config.toml
n_layer = 9
d_model = 192
n_head = 12
n_kv_head = 4
head_dim = 32
d_mlp = 768
vocab_size = 4096
activation = "squared_relu"
norm = "rmsnorm"
norm_place = "pre"
norm_eps = 1e-07
positions = "rope"
rope_base = 46500.0
rope_fraction = 1.0
qk_norm = true
attn_scale = 0.204
bias = "none"
tie_embeddings = "early"
parallel_block = false
extras = ["local attention windows", "gated attention", "attention sinks", "value embeddings", "hashed n-gram embeddings", "an embedding shortcut", "capped logits"]
init = "normal"
init_std_qkv = 0.0377
init_std_o = 0.0267
init_std_up = 0.0377
init_std_down = 0.0189
init_mimetic = 0.7
optimizer = "muon_variant"
lr = 0.0164
lr_mult_down = 2.0
lr_head = 0.0104
warmup_steps = 0
schedule = "wsd"
decay_fraction = 0.76
decay_shape = "linear"
final_lr_fraction = 0.1
batch_tokens = [32768, 65536, 98304]
seq_len = 256
doc_mask = true
train_tokens = 302200000
steps = 4734
dataset = "wikipedia_en"
Each number is 128 + 32 x the weight over its row's rms, rounded and kept within 0 to 255. Layers, rows and columns count from 0. The size above them is the row's rms in percent of the matrix's.

# layer 6 MLP down (transposed), 768x192, rms 0.226, rows 591-643, columns 0-63
size [108  95 105  85 105 103 104 104  97  90 102 111  91  96  97  95  90 105 100  99 108  99  93  95  99 106 101  99 106  94  99 103 104  95 102  95 100  95  97  89 111  86  88  99 106  85 102 107  87  87  87 106  93]
[[118 134 123 169 108 135 134  75  98 110 148 117 100 157 211 125 154 144 142 150 139  48 154  99 116 159  98 113 182  56  92 171 148 111 130 152  99 149 125 127  94  69 156 148 174 145 128 133  94 180 124 144 114 143  61 159  74  88 147 172 156 101  92 125]
 [197 161 133 143 148 130 102  86 153 181 158 115 191 103 104 119 149 174 130 150 126 138 143 131 134 152 174 122 203 141 124 146 197 156 143  91 142 169 136 186  60 130  88  91 107 124 153 102 156 152 211 158 204  88 137 120 116 114 105 145 175 157 191 119]
 [116 143 126 207 148  77 128  78  89  84 148 141  86 116 156 146 117 177 113  68 157  92 109 143 127 170 108 121 151 114 117 227 127 111 135 144 119  74 130 130  81 140 135 150 115 145 125 132 118 184 133 141 144 121 131 179 147 134 122  93 142 135 154 137]
 [123 123 143 179 169 126 130 136 142 116 179  92 108 105 134 100 173 106 109 106 130 107  92 148 197 141 161 175 103 131 101 136 127 132 154 132  97 143 123 109 108 116 147 120 157 114  76 137 138 133 125 198 156 129 131  80  87 127 141 119 105 167 151  91]
 [141 101 157 172  98 111  68 160 153 109 111 130 137 126 154 171  77 146 166 172 115 124 119 186 109  98 103 188 105 131 146 145 139  98 174 102 111 145 130 195 144 158 112 141 146 123 108 155 135  22 141 152 176 193 123 124 108 136 177 132 133  78 109 146]
 [134  91 132 176 120 124  99 123 109 103 173 106 106 107 130  98 102 158 158  77  73  60 117 160 189 127 160 119 113 114  67  90 183 137 128 167 109 104 169 122  98 156 106 165 147 115 112 122 111  79 121 135 150 135 122  92 184 130 110  87 148 133 118  73]
 [126 135  92 143  61 105 147  93  90 103 128  90  67 126 168 114  69 146 125 179 158 141 132  94  79 141 148 156 139 106 120 142 127 161 133  96 118 150 174 168 103 198 123  91 152  75 131 112 106  89 145 154 132 172 159 112 122  73 161 118  99  74  76 143]
 [ 99 148 120  93  85 119  62 112 154 138 139 114  92 124  63 150 182 152 123 133 124 119 132 154 135 192 103 122 151 141 169 213 124  80 125 112 147  84 180 125 126 164 146 122  75 123 139 190 125  85 155 113 120 146  91 110  81 158 106  86 130 140 178 150]
 [146 139 196 154 138 110  87 114 154 157 141 127 122  81  76  63  98 123 157  77 110 143 163 139  93 139 102 131 150  80 142  98 129 110 135 100 127 109 125 131 119 155 123  74 190  89 107  41 109  56 114 161 121  78 202 147 176 155 206 152 123  93  71 137]
 [114 113 148  71  86 167 139 132 138 143  94 101 101 141 150 128 163 147 154 105 113 114  94 141 103 138  65 106 104 129  88 137 129 100 142 113 192 144 112 150 135 101 137 130 117 119 120 108  63 204  69 118 171  47 151 117  79 149  93 133 159  97 143 133]
 [ 74  69 122 117 125 114 138 135 168 149 112 135  98 154 182 113 138 104 145 166 116 169 121 186 171 207  79  94 105 129 104 113 120 111 161  98  89 196 132 147 155 166 135 126  89 150 178 167 135 151 148 103 188 105 177 106 148 121  98  82  84 133  51 125]
 [148 150 149 137  80 147 126 108 163 142 120 101 100  92 147 177 163  97 197 102 142 136 137  99 129 123  93 124 133 165 111 162 111  60 139  81 120 122 106  94 142 135 125 136 113  86 134 117 119 100  95 168 148 165 143 114 136 122  97 137 141  89  82 117]
 [142 136 120 112 124 113  88 128 163 139 111 172 108 135 135  68 122 178 129 123 156  75  73 106 121 101 108 180 136 185 129 143 126  89 116 113 146 154 115 112 115 143 164 137 194 168 158 147 138  47 151 115 162 154  82 125 144 138 144 135 123 118 107 118]
 [141 159 124 151 130 115 147  73 128 114 141 107 163 104 124 134 163 119 154 101 139 122 141 159 140 178  72  96 172 131  96 162  71 127  73 116 118 139  84 180 113 146 107  89 137 143 186 121 116 170 155 116 123 152  78 166 139 106 141 107  66 137 105 109]
 [143 120 173 106 112 138 147  88 130 121 148 142 162 132 147 103 114  81 163 132  64  87 179 157 116  79 125 186 134  93 141 118 123  29 131 175 127 160 178 112 124 105  84  88 111 115 147 131 108  80 118 118 131 187 110 160 217 144 141 101 174 132  87 168]
 [137 108 107  86 165 113 133 149 101 108 107 119 188 166 148 132 135 105 170 172 135 148 162 146  90  35 171 114 146 146 154 134 123 125 116 168 153 178 180 107 156 116  99 182  74  99 118 211 114 186 131 114 145 112 170 102 124 130 138 110 206 144  98 117]
 [113 131  59 104 108 151 124 153 104 192  98 154  85 194 131 179 171 204 143 144 123 132 200 161 202 134 107 152 133 141 198 100 165 130  89 151 154 114  88  94 111 110 189 182 150 134 168 124 128  99  73 134  73 109 162 158 164 169 113 144  59 167 128 120]
 [102 169 138 121 173  80 167 130 139 177 132 132 191 142 161 119 125 154  93 132 124 111 132 130 159  55 133  88 132 117 151  91 169 116 158 200 173 131 156 136 104 107 132 134 120 130  80  55 108 108  75  94 154 109 135 119 132 166 147 145 112 103 108 156]
 [ 62 205  87 101 138 146 137 155 148 121  85 123 149 134 204 158  99 146 175  78  36 174 131 161 107  88 115 170 155 118  90 105 171 139 138 143 147 139 136  98 144 128 113 126 126  92 106 143 129 129 139  98  83 108 105 157  85 112  64 120  89 169 167  73]
 [194 143 132 192  88 146 116 115 140 145 131  98  34  90 129 108 144 177 154 135  97 104  63 108 135 110  75 170 137 135 160 122 122 109 119  59  92 109 143 184 126 183 131 153  96 119 162 143 101   0 138 190 103 111 138 146 146 165  95 129 125 136  90 120]
 [ 95 136 151 181 118 150  68  98 102 149 143 128 137  89 167 157 132  91 144 121 151 100  89 179 110 139 155 104 110 147 107  60  87 127 145  68  89 117  65 146  98 121 192 153 152 178 105  92 141  96 144 100 160 126  89 145 138 145 106  97 156 149 108  54]
 [118  62  95 141 128 127 141 117 143 102 174 112 164  66  78  89  57  85  92 130 128 112  68 204 120 201 120  92 145 155  73 145 141 155 129 160 148 137 147 132  96 114 146 145 153 120  95  67 177  94 140  71  85 125 109  97 140  86 132  95  76 158  54  54]
 [132 105 150 176 108 150 100 110 166  73  77  98  87 129 137 143  97 104 108 155  87 111 150 112 140 166 172 115 118  78 146 131  99 117 140 102 114  68 120 181  69 114 175 156 114 142  96  72 135   0 111 164 146  89 105 136 160 139 104 144 134 181  94 113]
 [129 117 157 171 120 137 157  93 119 145 128 132 117 158 162 202 120 187 126 101  97 103 122 166 116 103 131 180 118 179 154  89 150 146 161 124 157 118 117 187 157  63 130 156 132 118 184 150 105 135  99 118 142 122 109 118 128 106 112 137 136 142 204 104]
 [177  93 120 131 139 138 134 165 151 130 158 131 154 144  90 122 163 135 104 130 131 125 116 116 183  72 116 149 148 160 101 105 193 127 156 120  75 146 156 214 133 122  82 186  92 132 137  98 114 155 170 171 139 127 125  91  95  47  95 139  99 107 123 148]
 [ 80  87 128 204 103 151 117 163 129 155  71 100 124 143 127 164 108 121  85 184  79 102 143 179 131 119 153 162 163 101 148 123 131 164  98 103 114 143 111 142 143 148  96 110  95 121 135 167  97 125 132 127 175 167 105 190 150  39  92 177 165  75 101 159]
 [150 129 102 147 131  97 103 141 119 121  88 103 160 165 117 179 113  97  95 150 124 138  73 122 186 164 151 156  97 140 147  72 168  77  95  76 117 148 174 127 135 143  87 122 150 150 106 176  96 218 117  67 125  67  96  67 105 152  88 163 165 132 128 132]
 [125 149  82  72 143  90 109 127 139 159 123 165 131 114 180 152 130 162 139 163 135 185 141  88 107  93 101  65 115 164  85 130 129 118 141  80 149 124 129 184 109 110 138 114 104 141  43  78 132 138 137 110 148 133 113  72 169 165 140 172 124  88 108 147]
 [140  94  71 164 149 142 138 101 143  83 120 125 180 147  80 101  87 145  94 174 125 152 121 105 129  74 116  86 141 161  94 155 118 165 115 103 165 134 121 180 117 115 168 140 147  97  73 119 154 145 169 110 182  64  72 135 107 155 123 161 143 150 119  99]
 [ 69 164 103 154 141 128 150 102 161 119 131 128 185 101 206 138 126 139  89 184 166 148 127 147 168 164 105 137 175 107  98 197 136  89 104 145 155 140 147 112  74 143 187 111  90 100 135  91 103  45 147 138 183 124 126  85 150   7  81 130 124 118 170 159]
 [137 121 169 138  70  91 138 180 152  71 105 132 191 176 109 142  99 100 181 110  92 163 137 162 118 167 116  86 144 154 105 104 118 176 151  96 101 103 154 113 142 102 151 134 192 180 106 196 138  42 156  84  57 178 143 143 138 143 123  98 131 177 113 125]
 [112 182 172  69 171 134  77 150 168 120 120 125 115 127 133 127 128 134 183 137 102 131 103 130 130 183 135 106  90 139 179 143  99 127 129 155 160 149 150 124 193  85 102 140 121 138 101 152 113 102  99 106 136 169 173  67 146  89 110 119 169 101 178 104]
 [149 127 177 149 121 119  91 115  89 143 163  98 117 136  87 201  90 177 159  66 138  99 129 161 190 164 171  96 132 149 161 143 119 106 167 176 102  44 171 158 144  98 108 160 136 184 157 127  96 118 213 179 149 120  98 132 150  94  74 119 196 104  87 132]
 [181 165 133 150  65 122 107 190 168  98 114 115 144 154 158 100  91  85 140 100 141 129 181 110 166 131 164 172 184 138 123 119 150 133 127 186 194  87 187 126 130 116 152  98 137  81 123 128 144 104 165 121 167 144 164 116 115  25 140 114 140 128 136 115]
 [139  94  89 138 141 159 175 144 167 117 146 110 110 139 114 116 190 150 142 175 169 121 128 145 117 106 148 130 198 100 166 103 144  94 124 133 108 160  78 119 159 170 168 131 204 107 146 106 125 149 100 177 126 139 169 100  63 110 127 149 180 126 117  89]
 [ 57 134 216 161 147 126 185 136 136 149 114 121  59  68 144 121 133 159 105  85 139 124 150 129 164 125 136 156 113 109 160 108 108 147 118 120 123  91 122  86  72 152 129 117  75 120 214 143  99 137 170 107 146 117 146 138 109 110 154 146 171 174 132 122]
 [ 96 153 127 121 132 144 102 121 140  85 153 145 162 118 119 112 128  87 103 153 159 202 125 129 168 108 116 159 129  92 109 154 102 139  88 120 130 131  92 131 129 134 160 110 104 103  89 140 176 202 150 121 169 114 141  89 126 159 196 121 163 115 102  63]
 [121 140 132 138 126 147 123 146 110 132 146 140  82  76 132 146 112 106 115 165 175 142  97  84 161 126 102 144 107  84 117 149 143 111 130 156 147 158  99  75 111 205 125 101 114 120 153 115 154   0  58 139 122 176 145 180 102 108 179 135 178 109 123  94]
 [ 82 136 117 140 149  99  71 111 112 167  72 128  86 163 153 162 116 111 122 144 145  83 196 146 191 112 141 136 174 113  56 142 125  66 118 192 114 132  71 118 171 140 132 103 107 142  89 112 135 129 121  82 112  84  96 142 124 139  98 128 140 145 173 189]
 [ 90 140 160  96 171  84 121 165  90 187 154 138 180  66 165 135 122 133 100  84 116 107  94  91 128  79  90 126 148 100 136 126 166 176 148 136 121 135 114  90 182  68 183 104 153 127 126 122  97  55 135 109 132 151 131 139 172 104 107 121 143 133 159  95]
 [137  97 138 215 136 138 157  84 135 126 129 143 102 110 129 128 118  82 160 136  94 138 171 125 126 154 129 122 136 180 139 111 137 169 131 147  82 122 155 138 122  93 140 127 139 141 115 110  97  37  99 154 109 166  99 131 113 143 158 122  99  80 168  62]
 [146 129  97  78  94 128 107 126 124 161  94 176   4  99 116 113 160 155  98 118 102 116  93 142 108 102 120 148 129 121 185 113 106  73 148 171 165 154 115  97 153 111 148 121 139 181 157  94 149   0  82 143 103 129 109 175 147 153  49  84 157 153 149 100]
 [104 176 100 107 102 126 162 155 216 113 136 154 179 153 119 148  91  86 176  72 109 164 147 144 107 141 118  87 124 162 125 118 146  95 144  94 167  55 126 163  97  82 130 130 157 157  40 118 138 104  88 116 130 121 144 128 179 194 115 125 133 165 138  63]
 [119 115  89 129  96 141 138 120 153  81  95 165 148 108  70 172 165 157  76 148 128 127  99 106  88 115 152 133 137  88 151 183 142 183 157 174  80 118 142 140 154 142 152 163 153 198  83 117 134  38 115  96 165 167 173 179 115  63  99 108 126 122 175 131]
 [105 169  92 191  94 121 142 126 133 195 118 107  85 203 121 110 130  96 125 165 122 112 132 149 128  69 139  90 205 127 118 135  88 112 100 145 113 150 142 144 135  98 166 127  88 114 121 171 122 154 106  83 133 154  87 143 116 144 120 102 147 135  93 100]
 [172 142 122  97 141 105 142 109 135  79  81 136 101 213 138 136  86 119 161 150 127 122 106 146 171 125 123 106 145 176 160  81 118 137 150 107 104 127 109 158 142 132 153 150 145 136 158  85 137  26 150 121 131 133 138 160  97 109 114 145  80  65 151 167]
 [134 111 139 151 104 191 149 172 113 147 126 161  83 147  70 129 153 149 149 103 107 101 128 112 169 131 105 119 152 161 100 122 159 178 138 142 171 127 144 154 119 136 158  98 128 196  89  89 176  41  92 103 106  80 130  57  81  75 129 149 134  51 123 158]
 [ 93  99 152 108 149 150  75  95 193  90 107 120 141  48 116  72 118  57 148  64 118 165 117 123 113 127 147 112 135 110  81 125 128 131  95 142  88 140 118 113 133 142  94 150  69 105 121 148 136  47 133 100 146  90 106 112 109 160 172 106 149 145 142 117]
 [112 118 125 130 149  92 120 168 183 138 132 111  63 141  95 131 131 174 106 149 112 151 111 159 130 104 205 137  82 155  48 129 113 121 106  68 126  77 167 177  78 100 109 123 150 164 127  57  92 120 121 150 124 132 109 166  97 166 128  98  93 126 120 120]
 [ 82 167 179 161 158 133 119 140 168 182 122 167  39 115 108  89 108 128 108 125 104  93  79  91 117 116 134 114 157 188 107 131 105 147 130 199 147  83  70 137 121 123 162  71  78 160 127 116 176  86 118 140 137 140 122 121  87  72 129 124 168  68 145 155]
 [133 119 107 137  99  75 147 128 147 113  83 146 174 135 113 104  64 100 143 129 151 158 147 142 130  95 157 144 133  95 127 161 155  96 125 101 130 115 135 145  35  94 108 126 108  94 100 145 142  35  87 203 160 132 108 139 153  85 157 115 137 137  86  60]
 [116 149 159 128  93 145 125 133 158 106  81 155 188 156 117 150 166 104 105 184 213 123 131 158 167 155 167 144 123 131 140 173 193 116 175 120  62 174 136 139 154 118 139 143 155 119 121 136 117 138 146 106 163 149 123  89 117 167 192 147 113 141 126  75]
 [148 126 187 144 161  85  78 124 190 123 126 114 255 138 115  82  73  78 136 131 121 139 138 104 163  77 129 137 136 188 135 143 142 150 143 141 137 111 135 143 107  88  51 155 152 143  81 156 103  38 116 182 127 191 109 135  91 188 130 137 138 118  68 123]]
# layer 6 MLP up, 768x192, rms 0.232, rows 592-643, columns 0-63
size [ 93 119  78 104 105  99  99  98  83  98 115  94  95  97  84  87 103 102 108 113  88  93 103  93 119 100 102 115  93  94 105 103  91 102  96  94  99  97  97 112  85  92  96 101  85 104 113  86  82  78 111  95]
[[134 113 129 138 109 131 163 134 148 148 192 133 192 165  90  89 127 139  93 147 115 174 174 189 115  96 145 147  84 111 124  47  87 115  83 146 125 112 150 152 121 116 115 131  93 157  59 109 112 155 147 172 115 118 156 129 130 124 125 129 102  67  79 120]
 [119  81 165 109 136 169  67 140  95 116 134 143 159 119 154 181 137 199 155 167 116 142 180 141 168 152 160 104 122 118 125 109 154 106 142 181 164 177  64 157 129 195 151 146 128 173 121 136 170 146 114 152 124  82 106  88 118 116 147 206 141 148 145 137]
 [135  88 132 153 138 118 191 163 128 130 194 109 154 113  75  89  46 159  99 114  82 176 128  71 107 137 121 169 165 116 121  90 121 161 155 133 130  95 115 100 106 141 168 103 171 118 166 119  94 106 148 152 159 137 151  93 111 146 147 106 108 110  87 134]
 [133 143  55 120 157 125 111 156 148 126 208 146 131  82 176 179 138 119  81 137 169 122 100  97 135 114 135 182  72 120 137  84  91 118 119 130 140 145  78 155  92 111  88 129 145 120  85  80 151 192 140  66 131 137 114 107 148 122 177 163  82 114 136 109]
 [129 167 100 104 139 119 109 111  94  98  60 119 120 172  86 160 117 104 146 145 181 141 168 197 123 116 143  96 171 115 133 159 170 155 123 104 135 106  92  89 199 203 163 134 161 102 150  54 103 118 170 135 126 135 168 104 156 134 169 115  92 130 134 170]
 [111 126 143 157 115 146 144 104 100  93 137 140 158  95 145 127 134  91  95 115 136 100 115 146  91  94 179 108 121 128 156 140 102 144  49 111 161 113 134 137 136 149  75  79 122 123 177 109 104  73  98 115 133 122 143  67 144 133 129 160 144 157 142 169]
 [138  76  87 105 126 145 104 192 142 185 151 101 144 142 146 130 104 137 139 185 109 181 102  99 141 166  56 103 123 135 114 177  83 116  95  98 195  96 135  75 203 131 105 155 120 120 155 101 179  96 193 158 118  90 142  66 126 117 142  64 113 119 156 132]
 [110  94 148 148 159 114 121 166 113 164 125 205  84  97 120  79 140 125 142  81 123 132 204 160  96 123 123 142 141 148 151 125 131  98 122 116 111  99 124 116 114 180 105 131 107 118 144  50  99 156 142  97 119 110 210 103 110 122 168  98 152  56 196 129]
 [154 145 112 135 150 161  81  94  81  76  92  91 136 151 100  79 160 152 184 124 132 125  78 107 139 129  64 135 144 121  74  86 111 171 109 125  72 116 152 107  81 108  94 109 177 122 135 146  93 136 176  84 152  99 141 174  27 103 102 102 130  98 126 112]
 [116 128 127 165  92 149 162 114 143 140  56 143 120 123 160 126  98 115  92 114 127 160 126 111 173  98 144 173  57  51 149 136 132 143  86 125  91 145 150  80 124  78 152 126 143 144 171  91 121 128  76 115 143 121  79 145 145 102 168  99 157 129 109 156]
 [103 170 104 151  84 112 130 124 113 130  96  91  75 169 110  81 107 105  79 112  89 128 111 141  75  76 150  94 123  98  97 112  98  97 113 132 105 160 109 129 121 135 116 145 154 132 165 135 183 155 103 187  92 184 161  96 125 104  79 200 100 131 153 128]
 [ 53 140 119  83 178 134 137 178 128 111 115 166 102 130 156 139 141 200 131 133  95 120  80  64 124 141 144 107 152 125  73 153 141 155  99 140  99 143  80 120 153 114 250 140 133 126 159 147 174 134 130 132  59  84 132 115 101 104 150 173 117 102 145 114]
 [128  74 162 138  77 113 123 155 119 163 167  60 131 153 117  89 177  69  78  99 129  88 117  95 152 135 122 100 108  87 150 104 115 161 134 102 159 148 125 136 178  80 122  93 154 122 127 126 116 105 129 144 129 128  85 149 107 102  76 119 251 109 150 153]
 [130  97  87 139 132 138 170  83  98 123 161 130 139 144 156 157 197  91 175 157 159  64  92 122 215 146 123 153 109 145 189 148 130  88 119 109 104 156 158  97 183 101 162 106 174  85 139 147 169 145  71 113 148 156 125 180 162 131 162 157 160 116 128 149]
 [193 151 128 138 171 121 164  86  86  80 177 137 118  63 142 165 130 127 147 106  96  97 126  86 126  87 131 136 157 164  98 161 142 133 136 187 126  96 113 148  97 173  69 141 151 113 125 141  74 144 118 126 155  96 136 152 177 104  99  96 166  56 124 137]
 [159 155 119 123 159  68 214 110 147 148 114 178  87 115  74 139 116 109 177 134 124  94 125 147 147 137  93 159 121 128 189 121 152  84  97 135  89 148 107 128 148  82 206 171 184 166  76  89 121 144 126 111  93  80  78 168 109 181 133  85 145 139 151 128]
 [117  42  75 163  63  63 126  89 118 110 107 101 107 126 102  80 114 101 121 103 136 115 111 192 134 161 114 125 106  99 160  70 141 138 112  87 117 183 173 167  50 103 160 128 136 140 144 146  89 166  83 103 119 140  94 107 132 106  77 200 155  99  93 124]
 [145  99 132 166 153  56 184  98  96 104  96  93 146 149  87  74 190 132 116 126 152 138 154 123  81 122 156 129 188 102  79 150 140 103 137 114 129 161 167 124 108  90 103 157 140 136 106 143 108 180 177 125 101  80 145 152 109 113 100 141 110 141 128  91]
 [145  97 171 139 175 144 187 115 119 187  83 169  95 138 158 104 135 189  65 181 124 139 150 112  95 147 129 145 118 123 104 144 173 120 155 138 194 114 130 137 148 105  92 121 160 112 115 130  94 151 101 103 168 108 147 173 105 121 114 144 116 112 196 119]
 [121 193 109 219 167 159  47  59  97 145 156 110 148 117 120 199 144 130 111 145 167  96 119 112 128 141 153 130 176 127 123 121 114 150 118 116 137  79 111 154 107 105 130 135 114  90 131 130 113 143 115 137 116 147 117 121 152 112 135 173  97  76 217 106]
 [127 146 180 140 144 113 130 144  58 148  87 114 139 125  83 156 143 180 105 103 193  93 112 154 117 103 103 156 144  75 140 125  98 149 110  96 118 133 200 157 159 185 139 138 155 111 117 111 114  87  61 115 132 162  89 131  90  93 132 120 128 187 101 126]
 [ 65 140 103 132 114 101 152 157 127  96 121 146 109 145 113  87  97  83 102 101 109 124 113 130 105 121 115 177 157  85 126 109 149  51 115  85 149  97  63  74 158  79 116 143 130 157 147  80 118 104 125 153 126 104 124 165 173 188 126 161 103 137  92 143]
 [185  33 141 112 104 120 192 109 130 134 155 141 130 162 176 162  70 147 150 111  98 165 150 139  58 120 153 144 130 149  96 102 161 201 113 130 115 165  78 137 158 127 106 151  73 161 166  61 110 114 162 148  83  96 152 165  92 143 136 145 148 122 124 120]
 [150 109 117 112 109 124  98 155 192  60 149 128 154 107 103 119 150 141 134 176 100 145 101  92 130 143 123 154 115 138 145 175 133 131 124 158  97 182 140 195 121 138  73  74  88 149 126 138  78 130 113 149 130 146  59 134 162 113 115 158 150 127  68 116]
 [138 120  92 129 141 117 166 122  91 121  95 155 113 124 187 151 116 125 137 149  94 124 137 150 168 122 166 182 136 134 125 182 127 181 118 120  75 124  93 124 146 117 142 215 120 130 143  97 125 147  88 131 103 171 105 152 122  59 161 178 132 124 137 146]
 [178 196 132 115 118 141 180 111 108 127 110 127  92 135 100 156 131 119 145 142  61 188 145 140 159 132 161 127  99 154  74 120 122 151 156  78  78 113 108  98  83 142 154  91  75  97 157  98 139 138  85 140 105 100 107 156 129 128 134  88 110 146 161 166]
 [202 159 149 169  92 134 101 149 177 182 154  92 135 122  88 116 138 131  79 120 153  87 158  72 141 126 137 135  98 142 156 125 139 156 159 157 100 112 193  96 172  83 167  93 100 176 128 170 103 139 148 159 188  99 192 136 126 159 142 143  98 141 169 113]
 [ 89 164 129 133  84 121 128 100  74 138 103 178 149 161 142 109 102 158 163 110 117 118 183 145 134 109 157 139 114 145  45  89 110 162 171 113 164 168 183  80 181 141 184 185 132 149 151 187 166 141 155 125 168 139  88  77 142 118  88 129 101 102 128 126]
 [110 127 122 147  95 151 163 193 124  75 135  86 100  90 144 162 134 152  85 176 123 156 170 140 109 164 148 169 125 163 107 158  98 197  70 163 120 126 122 126 191 135 104 164 115  79 131  58 116  81 105 178 136 116 138  68 132  30 134 155  92  66 103 139]
 [119 158 148 146 206 145  62 143 145 120 133  79 127 154 138  92 130 129 105 177 164 110 119 115  64 103 166 143 110 166 100 168 192 110 117 130 176 121 123  60 169 198 119 116 143  94 110 126 135 168 184 159  96 122 112 149 124 169 123 149 176 169  90 137]
 [160 168 141 156 154 110 129 101 114 133  81  78 139  99 120 120  74 149 125 159 162 177 101  56 138 128 130 147  57 108 154 146 102  81 129 129 143 152  95 114 151 126  93 149 164  72 116 119 156 147 130 156 148 135 169 119 139 125 183 141 108 137  99 165]
 [127 105 133  88  75 113 172 109 114 134 154 118 135 157 147  77 197 128 118 142 148 142  79  88  82 150 193 133 129 146  91 164 169 101  72 168 123  99 138 147 149 125 135 149 155 134 137 171 123 143 144 201  96 129 125  42  74 128 153  77 103 138 130 176]
 [181 134 184 157 121 196 113 147 152 151 172  52 134 153 174 156 128 132 195 137 102 148 158 142 137  95 161 126 116 179 137 183 136 164 103 160  92 145 184 128 139  72 160 191 110 132  95 105 165  91 159 193 131  76  74 130 119  25 114 139 138 142 155 183]
 [127 109 144  99 133  59  76 145 147 137  73 140 151 188 100 130 119 133 130 143 163 116 180 169 137 164  43 142 195 130 122 152 210 116 125 148 141  82 108 105 122  90 151 139 164 110  89 135 133 162  85  97 158 142 117 104 172  64 105  81  72 199 134 138]
 [129 154 185 164 116 148 125 144  93  69 132  93 135  79  99 124 116 152 176 105 175  65 194  99  95 199  72 179  97 179 129 104 128 153 149  71 139 125 165 130  86 152 149 133  93 155  78 108 136 126 135 134 173 132 114 115 140 154 149 130 101  97 168 167]
 [136 189 177 255 125 164 129 124 134  83  74 105 165 159 113 161 157 117 138 134  64  94 161 142 119 127 128  79 115 154 166 146 132 120 150 149 105  99 187 122 140 112 110  92 161 116 156 105 163  87 131 173 137 145  81 138 135  50  97 159  99  97 202 159]
 [106 114 115 130 162 148 151 149  88  94  74 126 165  87 109 136 125 132 124 139 182  48 107 128 125 170 152  98 149 140 142 163 126 118 162  33 102 165 137 165 184 152  96 121 184 108 145  87 157  61 102 121 161 160 113 115 112 114 209 118  99 104 189 149]
 [ 97 103 137 134 125 150 115  91 116 149 105 158  95 160  93 144 153 155 141 163  94 154 122 182 169 175 118  63 100 111 126 126 111 166  89 137 172 138  87 142 174  71 147 109 182 136 157 157 171 159 101 138 122 119 117 118 153 125 120 164 119 131 137  65]
 [160 122 134 108 128 137 151 115 144  75  92  76 201 201 122 186 151 208 122 196 118 146 103 117 125 149 128 124 124 122 170 170 103 101 134  74 174 158 146 196  86 111 126 137  87 152  84 137 106 136  94 114 115 119 141 156  57 147 127  97 107 125 133 105]
 [ 62 197 152 167 124 134 116 101 143 135  77  83 135 146 108 139 166 179 115 150 171 102  82 114 120  39 145 116 139  75  99 106 150  94 100 112 128 145  98  61 153 195 117 135 178 185  85 163 147  84 137 110 137 113 157 157 137 122 136  82  96 110 167 147]
 [140 108  98  61 105 142  88 173 120  79  87  84 125 163 147 107 198 139 113 156 161 147 134 122 101 122 106 132 157  80 106 104 164 115 173 122 122  90 152 145 117  96 190 120 108 131  91 133 132  70 161 110 154  98 164 178 108 123 133 154 141 162 107  70]
 [140 114 102  89  90 100 135 150 143 101 131 122 155  98 125 154 104 133 179  97 136 150 172 107  91 161  66 135 105 164 150 115 104 118 153 147 172 128 174  95 132 123  85 133  89 167 116 119 167  89 178 198 118 136 121 150 149 165 162 163 146 157 107 157]
 [ 80 129 114 164 145 147 124 171 134  95  88 140 121  69  73 200 108 152 160 115 119 153 171  74 142 127 163 109 160 142 154 121 133 157 123 173  79 119 119 121 141 186  95 144 172 132 162 127 104 113 126 137 140 159 140  77 124  83 109 162 128  98 150 129]
 [ 83  98  88 172 156 177 116 104  95  61 200 198 146 152 127 158  62 147 138 129 159 155 117 154 132 147 177  99 114 135  61 110  82 100 142 115  79 149 140 139 121 145 172 161 165 108 166 109 139 140 139 130  80 146 112  95 158 171 192 136 121 153  91 139]
 [109  96 135 106 182 111 112 177 187 146 111 117 173 108  96 115 117 137 141 136 152 110 109 146 148  63 131  90 161  99 121  98 118 122  99 142 133 109  98 138 148 109 142 150 128 136  85  96 227 106 138  78 166  91 133 103 122  92 114 167 119 164 123 113]
 [ 54 176  47 151  82 121 168 145 120 129 142 132 155  97  86 106 140 105 138 135 126 167 118 116  93 161  96  84  92  98  93 179 124 143 112 141 130 103 146 110 111 141 120  91 133 114 134 112 109  73  89 172 125 126 154 117 171 143 124 125 177 138 150 171]
 [151 144  96 137  97 126 124 144 176 149 149 161 104  90 153  87 169 156 120 155 137  79 137 134  79  90 167 113  84 118  55 109 136 109 122  85 146 167 134  54 113 195 152 119  88 144 155 161 137 122 149 104  82 120 104 141 126 161 140 151  98 139 169 112]
 [121 147 125  99 141 113 150 167 117 121 149 114 140 167  96 139  86 146  70  80 112 120  98 177 150 119 147 166 171 123  85  95 144 182 126 121 167 114  98  47 128 149 162 157 183  96 152 107 120 176 162  92 115 123 100 127  93 153 166  98 123 180  98 156]
 [156 129 123 119 162 106 154 136  66 106  66 162 108 122 154  80  91 124 131 123 178 137 142  57  86  89 141 100 167 137  93  85  99 112 123 140 144 101 117 104 163 148 145 105  98 175 183 122 138 142 124 148 150 162  52 150 147 111 192  92 107 113 195 150]
 [166 212 166 150 126 144 166 153 146 121 159 100  98  49 145 151 150 126 133  86  99 187 101 102  55 125 115 101 103 124 174 142 163  87 145 144 157 108 105 110  84 161 161  95 151 129 113 127  98  65 108 162 157 105 130 123 113 140 105 158  88 151 135 133]
 [170 140 155 119  45  79  97 134  72 100 112 106 138 138 115 145 133 119 119 189 107  72 118 119 165 176  94 103 153 112  97 109  84 190 132 186 143 151 131 139 174 106 170  43 104 109  89 132 147 171 109  28 117 126 100 112 129 162 106 156 126 130 101 106]
 [ 96 155  86 189 112 158 163  83 138 109 132 185 149  85 119 112 120 114 110 125 115 134 105 110  76 136 137  90 122 174 106  72 107  73 121 132 126 116 127 121 102 100  81 162 123 108 137 145 149 122 118 103 142 126  92 136  89 105 116  30 192  80 130 146]]